Part of a small language model's weights.
Architecture: rotary positions, no biases in attention or MLP, tied embeddings.
Training: a variant of Muon for these matrices, 4761 steps.
Each number is 128 + 32 x the weight over the matrix's rms, rounded and kept within 0 to 255. Layers, rows and columns count from 0.

# layer 9 attention key, 96x96, rms 0.301, rows 52-63, columns 0-95
[[121 166 148 121 131 131 120 101 127 107  63 115 172 168 121 137  80 138 120 117 128 132 125 107 103 146  74 119  77  90 110 129 110  86 104 151 250 100 166 149 183 107 120 156 111 160 176 184 115 197 162 156 101 128 107 140 100  67  99 141 145 125 107 188  92 103 103 155 105 123 128 162 171 113  83  71  89 122  93  88 110 167 170 132 170 126 137  97 113  99 136  93 148 115  84 129]
 [120 150 162 128 135 109  61 121 159  72 114  79 105 108  86  82 146 146  96 106  80 116  79 120 144 139  69 126 155 156 138 121 128 107 150 126 136 137 159 173 154 107 163  97 111 162  86 154 105 131 160 107 160 137 115  71 121  99 147 187 141 132 168 128  94 113 150  50 125 128 138  80  80 116 118  46 133 107 134  91 113 119 109 114 105  80 134  83 147 100 110 161 124 130  96  98]
 [198 127 118  81 115  96 127 136 124 126 127 141 133  77 116 126 107 129 119 130 130 114 142 142 151 133 103 123 102 127 170  61 128 173 158 145 113 122  95  79 112  65 154 146 161 157 105 143 143 118 120 127 123 148 122 132 112 166 181 134 119 161 125 157 120 186 128 118 105 112 141 121 116 150 124 175 151 124 188  94  79 125 146 148 159 113 171 130 100 142 108 123 146 173 156  91]
 [134 154 161 167 172 131  75 102 150  95 156 121  96 123 127 128 103 110 131 165  62 130 104 133 181  98  91 129 127 128 131 129 147 180 139 148 158 155 109 150  96 114 115 102 117 149 177 149 109  96 141 141  71 118 123 115  93 117 144 147 141 125 116 143 117  98 169 102 122  84 141 119 147 125 119 111 170 110 101 140 120 111 159 142 119 118  83 154  85 181 115 140 200 102 154 128]
 [111 116 100 152  74 135  99 138 155 116 120  84 151 138 132 142 162 162 160 161 104 180 109 187 134  85 103 124 120 130 105 117 125 138 113 129 122 168 147 135 114 147 104 174 113 168 129 136 157 192 131 149 170 123 133 117 135 157  72 107 112  91 129 152 149  98 124 177 139 118 162  86 122 175 173 140  80 153 102 135 124 156  94 179 134 153 161 170  97 123 130  88 114  98 151 125]
 [158 155  69 133 152 132 104 111 121 137 153  89 164  62 179 166 115 123 144 147  79 143 111  99  88 123 106 120 137 131 100 149 125 151 132 148 126  93  76  97 104 126 145 148  85  95 139 146 211 162 127  75 138 120 157 109 132 160 144  83 140 144  97  86  88 120 105  92 134 147 130 124 161 109 113 105 131 103 124 158  93 121 113 141 129 131 179 115 133  95  92 173 139 139 129 184]
 [127 122 146 122 133 165 190 100 153 123  48 135  89 111 119 161 160 106 163 153 138 162 140 122 105  74 128 102 151  99 102 141 124 106 114 132 119 163 100 128 136 134 167 132  92 105 106 115 106 133  77 158 178  89 142 121 159 157 124 130 129 142 183  72 154 139 159  89 186 135  91 106  77 160 143 125 105 126 132 106 153 120 140 138  85 128 130 106 143 175 163 128 158 123 118 150]
 [100  73  97 129 150 135 118  99 121 164 110 156 127 179  72 168 139  95 169 128 168 142 129 151 135 161  74 126 102 101 116  94 168 167  70 158 110 135 138 158 113  99  93 115 100 119 145 158 124 134 137 204 149 125 139  90 107 164  87 116 124 118  49 121  80 162 168 146 119 109 174 124 125 139 124 188 162 144 122 107 122 137  87 124 139 104  53  67 160  97 115 199 168 109 176 167]
 [112 132 151 119 123 131 141 121 137 111 168 143  74 105 127 171 137  91 143 107 155 107 101 122 114  95  95 159 108 109 116 122 103 170 113 101  69 103  93  88 143 144 109 108  92 131 121 135  93 182 102 107 124 140 133 135 171 151 105 150 119 147 108 120 146 176  53 186 131 137 116  97 139 112 117 139 122 146 141 128 127 157 118 123 122  91 104 132 137 136 149 132 100 127 138 140]
 [ 86 112 113 190  64  92 114  78 100 120 115  99 152 151 120 112 109 133 107  73 110 127  96 114 115 101 132 115 105 124 100 105  96 141 107 169 157 161 120 106 119  76 124  89 126 143 156  75 136 127 149 103 192 158 123  93 153 114 113 130 144 181 116 147 149 163 160 143 152 118 136 136 149  63 132  43 103 132 151 153 190 117 136 121 125 111 119 155  99 147 131  92 163  78 146 129]
 [112 144 106 138 130  85 112 172 140 101 125 147 144 143 108 125 165 124 120 148  87 128  67 149 149  89 149  93 136 109 120 142 125 155 137  93 105 136 106 120 119 141  93 115 119 110 191 158 149 138 152 161  98  94 131 190  96 136 154 117  81 171 147 159 155  71  98 129 108 117 172 112  98 116  99 141 153 127 178 136 151 184 147 115 131 147 171 114 152 109  81 123 138 101 119 184]
 [198 140 126 107 100 138 138  79 134 118  74 111 160 159 162 144 141 161 165 142 143  78 103 170 188 118 157 119 117 127 133 131 142 164 129 174 158  74 129 156 178 114 158  85 144 155 101  86 162  95 119 157 154 185 103  88  83 110 137 145 116 184 137 171 127 108  86 115 132 157 103 145 111 105 163  97 119 142  95 130 120  90 121 126 133  99 129 115 113 136 172 117 137 107 152 163]]
# layer 9 attention query, 96x96, rms 0.288, rows 53-63, columns 0-95
[[135  95  70 132 141 170  90 170 170 168 123 110 117 161 128 102 139 129 210 113 119 125 135 104 197 129  78 110 106 134 170  64 152 209 166 115  98 133  75 109 116  62 121  84 174 172 176 134 168 176  83 150 115 132 124 171 167 118 148 144 113 141  90 133 186 110 125 143 149 135 167 150 116 167 167 122 180 151 111 149 103 152 165 110 147  87 140 125 151 137  96 124 140 171 138 101]
 [102 143 124 183 122 135 151 178  89 192 114  82 149 143  81 142 115 151 133 112 128 121 115 151 167 110 157 148 106 116 133 104 123 118 198 170 156 155 151 145  58 155 138 172 128 141 207  58 146 129 110 140 118  49  91  95 168 100 115 129 107  94 177 110 145 126 163 150 167  99 155 159 136 127 120 106 118 138 149  78 150 104 160 150 100 130 132 138 121  80 171 104 143 117 144 132]
 [143 144 132 135 149 130 106 186  87 167 143 122 148 142  85 161 116 133 105 101 114 164 140  90 127 161  79 164 144  88 112  73 170 122 120 173 184 136 128 127  86 130 149 130 133 126 147 111 139 199 115 113 172 156 163 133  75 154  75  77 126 131 157 156 108 121 147 107 162  94 148 125 105 151 167 131 110 155 114 107 131  97 127 147 145 109 169  83 217 104 103 129 117 128 141 129]
 [108 109 125 107 152 144  79  91 126 137 107 116 133 147  79 169 104  94 132 102  67  59 156 148 101 164 110 147 113 149 164  79 106 116 192  72 120 127 128 104 162 122 144 140 111  47 148 120 132 117 180 110 140 157 156 134  87  89 138 126  92 190 116 106 106 139  77  89 121 149 116 130 183 100  56 175 168  80 170 140 124  90 124 123  98 204 107 165 131 139  71 114 142 169 104  70]
 [128 137 104  59  98  74 123 130 209 175  63 161 168 145 142 135 113 135 103 118 129 159  94 133 160  96  71 115  81 123 154 154 128 110 135 120 190 136 167 156 165 145 153 132 146 141 124  88 138 107  86 123 102 102 114 121  58 138 114 154 130 122 144 123 111 120  73 171  92 139 141 118 143  96 113 141 125 142 127 103 145 115 154 113 119 154 145 201 110  92 134 130 128 125 115 191]
 [123  85  99 123 127 120 171 108 111 120 104 151 122 114 130 137 154 124 151 129  84 142 142  99 120 101 113 108  65 132 143 129  91 104 113 170  92  90  86  83 141 121 140 128 117 163 150 123 117 141 144 132 119 133 156 151 103 106 129 139  59  86 142 153 173 175  83 128 144 136 123 141 100 108 127 106 128  79 155 161 126 104  85  34 154 137  88 122 149 149  91 110 144 109 126 150]
 [116 185 138 107 134 179 105 129 112 165 148 153  88  92 103 144 136 155 130 137  99 105  79 127 118 147 178  90 114 185  71 165 164  68 143 131 165  86 214 118  93 112 163 131 133 170 113 115 138 144 138  84 160  58 158 168 121 124 115 108 189  75 172 129 140  98  97 108 130 140  79 160 143  70 168 128 109 113 112 129 141 129 131  74 140 159 157 135 129 204 116 133 142 139 129  70]
 [ 98 118 136 117 112 115 120  91 101 148  79 139  97 119 112 102 155 126 151 137  93 127 148 157 142 165 129 113 114 147 141 125 130 155  98 125 140 111 133 100 152 112 132 204 127 122 107 172 163 165 123 181 131 121 114 117 180 169 130 114 125 100 141 155  84 184 114 155 118 127  79 185 129 130 111  89  70 118 127 160 148 134 130 148 111 142 147 143 107 168 129 136 110 137 179 155]
 [110  84 171 103 149 125 133 120 130 168 133 123 176 120 138 138  99 111 110 131 150 143 115 150 129 117 113 131 119 104 138 156 166 138 112  64 126  61 125 144  88 150  95 146 106  99 144 128 126 165 116 156 147 149 158 163 136 190 149 110 140 111 148 156 197 201  76 170 155  69 123  91 155 167 106 147 153 125 112 152 137 153  86 171 150 144 108  88 139 188 109 139  96 167 131 125]
 [120 134 166  96 190 109 115 139 131 140 181 161 197 146 109 128  98 189 137 127  99 143 161  64 128 148  72 128 131 151 147 114  78  89 134 149 166 146 204 118 148 125 182 156  88 133 140 166 104  44 162 113  23 156 127 162 112  88 127 138 159 143 106 149 158 121 135 103  91 178 131 173 138 166 115 129 133 129 172 127 155 160 103  91 159 123 144  81 109  97 126 145 111 139 129  95]
 [ 88 169 107 102  95 126 202 162 137  70 162 155 204  82 149 102 126 107 173 129 107 145 159 142  76 127 146 155 118 149 172 149 114 137 145 132 147 187  83 179 150  95 109 169 104  81 182 140  84  84 105  72  77 172 131 143 156 125  94 120  99 131 167 130 155 185 105 107 102  71  87 151 140  83 154 129 189 126  97 142 145  77  55 135 117 119 150 134 126 123 128 140 166  62 129 140]]
# layer 9 attention value, 96x96, rms 0.298, rows 32-56, columns 0-95
[[171 150 101 103  65 122 127 129 146  87  84 168 108  91  64 168 148 172 112  70 192 179 143 101 169  90 106 160 153 115 125 145 150 164 172 184 145 151  99 132 166 153 108 150 126 127 185 193 167 124  84 107 115 100 145  91 125 120 132  95 156  96 121 166 157  70 157 104 156  94 154 133 109 164 100 152 143  99 117 118 108 117  55 124 166 165 128  78 108  96 128 171 112  93 130 136]
 [106 144 158 138 137 186 116 163 128 146 143 125 185 114 101 124 177 119 124 136 147 151 163 150  81 141 163 152 165 151 105 107 121 137 164 114 142 160 124 168 112 114  77 110 196 142 125  66 145 116  64 115 112 104 150 174 110  89  69 135 135 111 106  89 142 150  67 117 114 140 136 115 167 142 111 154  91 106 156 156 121 157  71 131 129 154 134 109 114 121 181 154 136  84 169 120]
 [119 140 168 149 144 166 149 105 113 172 143 162 130  69 153 153  82 118 126 122 126 159 140  84 175 125  85 149 162 115  94 137  78 137 144 150 125 113 177 117 139  66  89 160 143 140 107 179 120 144  83 121 127 129  58 125 190  83 157 167 125 160 121  76  59 131 132 121 188 115 140 167 188 138 126 153 152 117  96  66 143 138 150 115 125 114 131 113  78 138 154  97 137 170 171  79]
 [165 100 117 104 122 139 127 176 104 144 143 112 130 135 119 149 146 133 125  95 162 133  89 123 137  82 145 191 111 140 114 139 143 189 158 146 102 155 159 123  93  97  93  97 166 101 156 135 134 166  75  88 177 135 164 122  84 145 145 139  78 163 143  92 196 141 136 170 148 101 149  86  90 124 164  59 165 124 139 122 131 116 123 122 150  93 146 179  87 106 122  25 129 108 127 123]
 [183 116 161 128 137  85 144 154  97 128  78 174  91  97 182 120 109 164 115  86  97 123 129 121 161 126 111 155 131  74 160 150  95 144  81 168  89 118 130 140 111 107 172 163 134  82 147 117  72 112 106 152 144 166 169 135 122 141 125 103 135  84 153 120 142 171 133  75 169 128  95 157 123  95 129  85 114 119 133 138  82 135 103  77 105 110 107  70 124 133 182 110 157  85 187 130]
 [116 104  66 109 135 111 127 158 129 111 110 111 152 148 102 117 107 166 159 155 183 131 155 115 142 116 142 108 105 141 111 138 130 164 163 148  94  96  95 143  99  75 149 112 129  57 120  98  85 169 130 144 174  90 127 170  38 134 179 122 158 117 130  64  88 183 157  74  52 145 180 106 145 107 121 106 132 134 159 142 132 111 125 123 174  82 105  68 122 150 121 146 148 113 120  81]
 [146 146 176  91 100 134 141 126 154 168 133 113 140 138 133  97 114 191 129  87  87 115 112  56 106  70 226 146 163  82  43 146 163 115 143 145 127 159 128  97  78 119 147 158 140 110 177  99 116  79 161 130  81 139 131 158 132  68  95 121 137 142 118  71 157  98 132 193 120 161 130 111  92  94 165 146  69 161  72 106 173 152 170 118 117 162  60 120 108  92 168 129 117 124 169 112]
 [ 99 132 142 135  84 122 199 102 143 156 150 117 122  62 156  86 184 124  98 145 117 130 121 149 127  79 139 107  43 174  84 147  83 102  58 141 131  63 108 120 127 153 144 130 180 134 148 160 105 127 153 156 122 128 111 211 123 141 139 161 158 122  94 143 103 106  76 109 112 177 118 154 149  82  58  97 170 151  57 145 151  59 105 159 196 124 133 141  76 144  99  87 137  98 176 145]
 [123  21 139 163 128 103 130 188 148 159  98 107 138  83  92  87  79  90 159 127 101 193 125 110 121 129 162 130 148  98  75 176 135 108 167 152 137  46 125 164 140 117 156 120 125 139  77  94 144 119 116 162 127 176 100 222 124 117 121 147 112  45 100 107  94 103 140 122 129 131  89 179  77 104 125 120 112 142 178 147 114 120 114 129  82  67 203  94  92 154 118  53  65 103 113 121]
 [168 220 120  97 107  90  93 155 172  94 117 148 147  87 148  49 135 126 144 111 140  92  95 120 155 156 185  69  91  87 179 119  68 149  79 115 157 116 107  75 153 141  91 147 151 157 106 129 125  95 134  92 179 114  95 149 117 100 152 126  62 159 137 111 198 151 108 124 102 105 204 128 126 142 122 146 167 122 162 170 121 127 158 144 139 109 164  93 135 113 111 131  85 131  76  91]
 [186 169 167 147  96 129 175 137  63 151  60 126 127  51 129 116 165 116 179 100  91 195 121 208 122 143 127 106 147 154 111  71 163 102 138 160 154 151 105 127  99 110 133 125 116 102 132 145 162 137 150  92 143 111 149  92 130 115 179  76  99 107  21 149  69 104 176 136 110 127 105 135 144 112 196  89 121 143 119 151 108  97  90 123 112 136 118 158 102  86 101 134 133  98 101 137]
 [ 83 141 129 124  83 155 107  83 156 168 211 126 167 111 186  74 159  99  90  83 130 132 132 156 138 170 100  98  80 135  79  98 158 127 171  89 171 132 126 112 142 125 100 122 102 108 122 142 115 137 134 121 164 162 109 137 140 112  56 170 171  93 112 139 141 146 154  86 100 183 173 138 135 145 138 155  61  88 118 105 158 108 120 167  43 149 154  85  78 200 171 152 131 126 127  40]
 [ 78  87 121 145 171 134 152 118  85 151 110 154 118  84  92 141 161 104 125 141 191 183 155 185 114 175  86 149 198 121 147 157 128 105 143 121 144 125 177 114 111 128 171 124 127 183 192  92 157 160 160  89 149 104 111 111 152 174  67 102  78 155  77 147 176  57  60 204 141  98  52  89 116 126 153  93 126 175 153 120 137  99 106  81 150 117 112 155  85 226 143 111 118 142 121 137]
 [127 137 134  95  85 130 131 102 113 125  88 123 138  81 112  68 131  96 123 103 153 189  68 169 115 167 120 135  90 165 144 121 169 120 146 142 127 111 140 103 164 113 167 123 132 115 151 100  85 120  78 109 145 100  85 154 130 123 127  73 141  83 136 186 119 164 117 167 107 120  83 114 130 154 144  94  99  76  71 119 130  90 127 109 177 107 157 194 136 120 134  68 174 152 135 109]
 [142 139  87 110  70 198 181 167  89 108 130 117 138 136 142 126 129 129 140 117 150 145 205 112  60 137  99  99 115 161 142 134  75 200 171 135  94  80  88 147 165 159  95 162 109 125  50 190  88  96 134 148  81 174 110 185 119 137 147 132  82 102 144 130 131 130 113 152 120  69 191 145 108 128 130 138 129 129 135  65 129 168 120 134 143 116 133 136 171 131 130  89  51 147  81 146]
 [148 147 174 188 203  79 158 147 140 145 110 149 180 167 132 154 133  95 163 100 138  93 132 133 114 115 132 115 139 144 130 119 143 138 185 171 135 124  52  82  83 159 106 121 144 167  59 131 122 169 147 118  99 115 118 155 151 192  97  95 129 159 186 124 122 114 134 136 117  85 153  99 118 127 159  80  88 186 113 147 122 157 165 134 124 101 172 111 144 142 166 151 106 144 119  99]
 [126 118 141 175  96 122  62 136 182 130 116 125 108 162 124 167 151 124 163  91 125 158 136  77 119 129 123 134 119 134 116 126 104 100 131 159 165 149  96  84 124 181 138 141 118 132 120  95 168 130 144 146 110 165 177 103 127 170 145 110 140 113 108 218 108 109  93 140 164 105 171 133  91 131 118 112 167  81  90  69 134 147 141 163  96 171 119 154  80 124 110 113  66 143 181  98]
 [174 115  97 117 168 121  95 126 108 125 152  90 137  65 134 148 163 187 161  99 101 206 112 127 129 114 186 136 129  54 123 107 103  99  95 146 143 103  83 131  89 132  86 122 162 151 130 162 173 111 126  97 166 139 119 181 192 141 141 151  94 112 163 106 129 113  99 149 139  95 157 121 166 117 103 136 110 147 132 171 110 157 150 132 186 118 180 173 154 117 168 118 118 121 122 166]
 [176 116 119 136 128 157 156  84 147 148 161 129 184 101 114 141 174 111 162  60 138 170 139 125 141  83 120 142 155 122 128 154 145 145  98 135 161 158 117 116 103 143 209 109 106 114  88 145 113  97  79 201 111 103 122 126  96 137 204 135 141 168 117 100 113 140 130 139 160 125  81 177 119  84 107 101 149 115 128 166 139 164 144  96 129 138 184 134 187 170  72  75 113 106 117 110]
 [168 139 167  79 141 139  99 144  81 148 121 167 157 132 134 153 124 187 126 145 160 114  74  88  91 155  96  71 158 134  76 179 120 144 122 101 136 110 173 125 175 170 108 148 124 144 161  72 127 164 121  86  83 151 166 132 155 157 153 141 138 123 130 127  93 139 148 137  65 169 126  83 143 136 146 174 110 146  98  67 189 176 154 115  79 130  98  88 107 128  86 143 132 120  75 161]
 [115 106 124 156 156  99 129 149 147 125 108 125 118  91 111  89 128  84 104 172  87 155 144 118  97 126 126 121 125 107 124  96 154 141 136 143 126 168  86  60 145 105 100 110  84 136 162 124 106 175  72 189 142 120 137 123  89 113 173 131 110 109  77 109  75 122  95 131 189  99 182 141 117 125 159 133  72 140  93 134  88 119 126 149 106 142 139 125 147 197 135 164 138 105 168 164]
 [103 116 117 147  46 166 132 130  94  63 128 102 182  98 141 135 190  95 152 142 146 145 170 168  97 100 134 122 137  77 115 120  85  80 147 158 168 167 130 150  75 161  95 142 159 184 153  95 171 161  53  56 117  82 128 129 180 178 171  51 129 113  90  95 206 117 124 174 131 128  15 101 189 125 142 100 125  62  99 106 131 154  90 123 162 124 161 182 101  99 149  99 101 180 133 149]
 [101 114  92 160 179 112 121 125 104 133  87 134 151 122 149 132  81 135  98 161 137 117 172 125  95 102 202 145 130 169 159 192 104 142 155  89 101  83 175 131 137 125 128 129  56 119 136 137 145  65 103  92 167 134 118 156 167  91 180 164 179  95  72  95  70  86 129 133  63 171 139 124  77 114 105 122 107  66 129 112 116 130 129 194  88 152 147 113 127 172 169 135 104 178 187  87]
 [191 141 189 138 185 121 104 144 176 141 145 108 100 150 208 110 102 151 181 174 118  69 109 116 169  90 104  87  98 140 135 138 171 151 147  92 182 149  95 165  99 127 153 148 145 114 125  57 105 159 139 126 133 121 163 121 111  99  90 153 127  90 113 140 121 115 131 169 131 127 146  80 120 129 123 136 132 136 147  60 137  77 110 133 156 117 147 122 198 111  77 147 210 161 143 114]
 [123 114 140 136 118 144  94 166 112  98 117 141  70 156  41 128 106 111 185 132  79 143 112 134 119 142  87 160  80 114 120 140 125 171  96 169 126 111 120 113 133 119 159 125 163 126 107 162 173 129  90 150 199 189 201 106 126 106 101 206 162 182 132 105 116  88 110 119 152 103  85 151  81 221 113 133 132  84  85 100  82 144 153 138 124 109 130 115 146 174 133 115 153 143 147  72]]
# layer 9 attention output (transposed), 96x96, rms 0.408, rows 32-55, columns 0-95
[[ 76 169 174 201 106 124 175 176 115 115 118 165  90 110 127 139 154 101 153 117 124  89 168 111 134  78 160 137  88 115 144 139 138  71 119 149 168 165 108 146 137 114 191  96 191 142 112  85 108 129 136 139  85  79 234  55 121 136  95 109  93 130 148 141  99 130 171 170 156  84 141 140 179  71 170 116 148 141  36 132 163  83 179 169 114 155  99 143 162 110 123 182 153  98 207  71]
 [ 92 120 125 133 117 133 144 124 115 139 168 152 110  98 135 141 155 146 192 170  99  68 121  93 108 114 150 122 124  53 121 130 109 114  80 216  96 116 187 118  76 161 105 102 126 120 145 102 115 154 179 124 102 131  96  96 140  76 129  54 164 151  94 182 172 163  95 100 138 107 112 122 125 120 151 153 113 157 129 114 102 107 129  84 112  96  86  72 139 165 164 169 125 113 143  76]
 [181 102 176 110  91 136 128 137 130 138 158 142 175  91 136  97 158 130 185 121 108  76  79 130  91 108 130 199 160 119 112  99  90 109 164 126  95 125 150 107 121 130 127 125 119 183 122 157 158  97  56  93 152 101 163 156 128 103 140 146 182  88 103  72 116  64 126 111 130 122  15 153 120 136 144 118 128 121 101 126 143 129 112  66  90 113 119 163 123  99 110 121 150  40 229 108]
 [149 164  92 160 153 143 118 142  91 172 123  81 174 152 120 128 100  80  50 122  85  73 178 123  72  85 152 125  92  54 130 138 116 165 153 138 132 132 108 137 107 113 120 118 171 184 115  71 133 135 109 110 119 116 144  83 206 122 130  75 125 158 104 112  81 127  84  65 144 141 117 139 153 170 142 134 121 101 143 157 128 134 190 120 108  74 118 107 158 121 179  39 173 142 129 150]
 [115 206  77 132 129 112 135 116 113 100 103 118 130 172 107 138 128  86  81 154 144  87 141 118  93  99 112 113 113 114 218 101 106  99 114  86  80 155 148 146 161  86  85 128 108 146  96 194  99 182 108 109 145  97 123 100 178 182 149 107 136 106 122  87  72 152  82 105  85 177  67 128 146 164 116 145 170 126 153 166 125 101 116 199 142 166 104 152 151 173  92 162 182 174 174 108]
 [ 71 135  90  98 110  81  81  89 124  79 107 191 138 157 103 170  81 118  87 171 138  51 176 163 115  95 142 142 115 178 150 216 125 150 106 114 109  78 196 148 164 106 163 150 145 125 133 137 112 144 141 145 126 129  92 116  57 124 129 111 128 171 186  84  87 154  64  74 134 185 132 151 175 185  84 187 182 118 116 108 131 120 136 105  77 124 102 131 136 136 108 101 116 175  95 129]
 [154 163 101 135 113 156  82 180 110 214 179 124 113 156 127 103 109 172 110 198 149  75 185 106  64 129 144 113  77  96 141 114 108 191 188 112 130 129 112 111 132 110 183  76 109 161 201 121 109 108 123 188 142 212 119 186 174 115 109  68 196 115 178 178 132 133 162 152 104  96 114 153 126  67  93 160 116 173 161 183 178  98 149  71 126  96 126 161 137 119  89 128 138 144 139  98]
 [175 147 131  76 130 102 141 111 162 152 113 144 147 121 131  84 166 182 118 114 141 127 142  93 233 116 149 111 114 130  78  81 166 150  72 126  87  98 218  95 139 142 169 149 134 161 117 175 147 104 147  95 136 118  89 143 116 130 111 121  33 142 166 123 104 147 186 132 156 163 108 120  49 139 120 147  90 100 132  44 143 115 144 114  89 109  78 178 208 155 127 117 230 188 153 133]
 [ 77 107  74 155 138  93 153 158 176 163 136 192 140 106 111 104  53 147 182  80 136  92 101 165 132  89 141 122 149  97 117 200 151 115 129 145 119  35 143 153 140 134  91 109 161 130  91 200 117 177 152 214  79 141 121 221 115 156 146 116 116  96 190  99 145 171  94  53 155 121 133 107 100 119 118 116 126 127 158 118 116  84  67 126 107 120 114  71 200 179  91 108 132   0 107 144]
 [182 144 147 140  52  61 133 109 174 122 116 127 111 158 139 134 146 162 133 157 152 181 175 111 137  81 143 127  78 129  83 100 112 163  96  78 134 121 105  76 181 131 118 199 114 157  75 157 118 191 128 111 174 132 176 159 105 104  96 125 114 171 129 117 140 120 100  69  96 100 152  96 140 101 173 183 102 216 120 166  80 131 174  96 206 103 111 134 157  79 138 180 104 117  98 179]
 [116 157  95 110 161 147 150 210 157  97 137  78  44  58 119 126 132  85 112  93 134 171 187 118 153  84 156 127 178 151 112 139 201 179 127 132 106 123  92 148 129 176 151 124 190 161 164 130 115 150 101 102  99 107  95  48 152  49 163 116 110 150 106 150 135  70 130 116 113  83 105 133 139  98 144  88 115 126  88 141 145 106 123 109 168 130  94 169 112 171 108 134 206 104 159 153]
 [185 139 144  48  71 129  88  82 176 172 205 137 154 127  66  94 128 185 166 155 146 185 118  58 116 188  93 102 159 162 152 178  74  82 146 157 188 190 168 108 115 165 103 141 131  85 188 152  72 119 103  54 146 100 127 143 145  80 156 105 144 162 178 128 132 198 101 140  78  90 137 132 141 135 122 147  51  88 132 141 119 146  79  90  71  69 161 135 119  95 163 159 130  79 121  98]
 [ 76  31 102 136 207  72 128 183 107 126 120 106 100 106 153 192 192 123 131  78 104 194 185 200 113 121 141 143 188  91  77 147 166 114 189 166 177 156 157  93 100 122 156 105 132 138 139  63 181 124 127 150  74 117 135 111 138 164 165 116 110 124  89 138 219  73 107 156 187 122  72 141  99 199 103  53 102  58 206 126 180 131 103 162 141 106 106  90 115 109 112 102 153 157 112 172]
 [ 80 121 105  62 119 123  78 135 188 150 117  95 115 148 143  98 107 131 159  91 154 153 163 175 125 107 128 143 117 138 118 150 213 144 146 142 113 146 107 125 105 142 151  84 166 139 110 124 101 158  62  99 114  85 155  72 147  91 115  83 152 142 100 113 153 166 146 186  94 111 147 111 158 160 181 105 152 120 220 112 192  86 130 157 128 111  83 152 148 162 148 105 190 170 133 164]
 [ 99 133 134 137 120  76 117 153 131 159 135 143 156 138  86  98 100  91 170 109 187 176  62 137 141 145 160 193 163  87 129 156 117 172  85 193 161  66 143 174 182  80  64 140 136 186  71 111 170 126 101 173 125 173 142 190 110 116 126 187  98 112 101 141 103 159 165 114 159 128 192 102 125  89 149 178 124 118  53 100  85 147 121 101 139 125  81 102 207  27 105  96  76 112 144 100]
 [ 94 166 139 176 152 122  89 132 124 107 126 167 134 155 174 115 124 129 115 110 148 157 157 114  65 166 156  91 149 105 137 103 169 166 123  98 161  71 125 128 157  66  77 160 107 102 108 133 122 144 177 135 115 132  93 150  96 112  94 147 200 110 137 112 162  89 147 116  98 126 137  87 105 126 118 135  64 128 182 138  78 164 153  82 159  86 180 163  98  92 142 159 132  91 113 163]
 [155 169 178 129 155 108 198 164 143 142  85 115 100 152  99 134 122  71  94  83 144 132 134  98 142 206  97 135 104 131  97  98 107 127 165 173 177 137 102 177 125 155  89  99 121 183 187 118  98 156 119 158  85 128 170 100 160 179  96 101  51  92 134 131 138 123 182 156 152 195 125 146  98  41 149  92 105 127 168 131 160 119 116 109 106 127 179 148 119 117 124 153  50 102 158 127]
 [255 179 108 226 147 141 104 169 124 158  91 150 115  86 136 136 160 153 133 128 141 125  53 111 150  46 179 106 156 112  84  89  80 105 115 147  91 114 123 109  98 117 145 109 147 152 109 108 145 137 139 166 155 146 118 150  91 121 146 116 201 137 125 130 217  86 101  74 140 119 174 152  86 153 150 126  43 153 160 133 116 141 196 114 143 118 120 146 180 125  98  97 119 135  90 147]
 [114 143 153 153 138 155 142 125 100 106 117 125 117 151 136 135  94  96  54  88 138 100 105 165 122  97  70 155 135  76 124 149 184 136 129 131  98 159  70 136  90 118 113  93 141  99 155 161  79 130 102 100  73 156 141 202 144 143 119 198 115  91 190 156 130 149 147  97 188  68 139 119 120 181 172  65 133  77 118 128 132 104  99 100 122 134 115 132 213  58  82  84 229  80 114 104]
 [165  93 113 131 153 135 114 139 141 129 138 118 183 108  86 148 142  92 150 139 167 157 130 149  49 175 100 170 145 141 124 150 108 173 177 121 175 115 150  94 117 157 111 163  92 155 148 173 216 168 206  89 119 143 135  98 151 144 143  94 130 143 136 192 117 131 120 255 101 176 130 162 176 117 128 164 113 141 105 175 119 145 105  75  75 154 154 132 173 164 124 142  80 109 122 123]
 [113 136 138 116 138  90 120 143 139 147 142 126 117 187 144 102  65 140 107 146  79  80 103  83 151 125  91 155 227 128 111 167 124 133 132 104 134  84  99  57 126 115 132 154 141 124 111 134  94 125  78 122 107 101  67  86 128 124 116 132 136 124 146 139 163  95  97 154 159 150  84 134 117 105 112 105 141 114 130 116 118 109  75 142 146  93 114  83 111 113 139 168 137  67 112  93]
 [117 147  87 148 107 132 208 169  99 150 105  98 121 117 194 143 196 132 210 143  92 139  84 163 122  99 210 148 127  61 117  80 142 181 135 147 148 153 130 164  69 178 159  96 177 177 186  82  93 130 137 143  86 126 108  53 125 127 115  89 132 173  97  87 203 150 127 236 158 111  99 123  51 168 179  58 114 113 120 130 106 102 103  58 186  93  93 110 190 125 184  48 130 165 189 155]
 [ 54 102 119 135 100 106 111  94 105 138  93 134 139 130 145 127 119 150 160 154 113  86 128 139 141 120 113 126 193 145 136 215  92 108 185 141 153 139 174 193  66 151 156 129 185 111 145 202 167 140 109 190 171 177 138 143 153 116 164 123 135  55 185 137 108 112 131 120 155 219 102 158 117 165 117 134  81 155 186  83  91 168 152 106 108 148 179  40 122 135 101  85  76 131 139 135]
 [132 116 103 126 168 170 172  77 188 172 106  82 112 165 103 160 130 112 109 135 127  46 131 149 133 201 117 156 146 137 177 102 129 177 159  88 166 127 190 116 177 136  79 172  74 128  93 117 148 100 163 141 113 101  94 136  99 168 127 136 133 155 154 154 126 119 133  79 108 141 179 120 175 151  96 157 105 168 158 153 125 145 104 129 148 159 122 202  62 181 207 168 144 145  25 117]]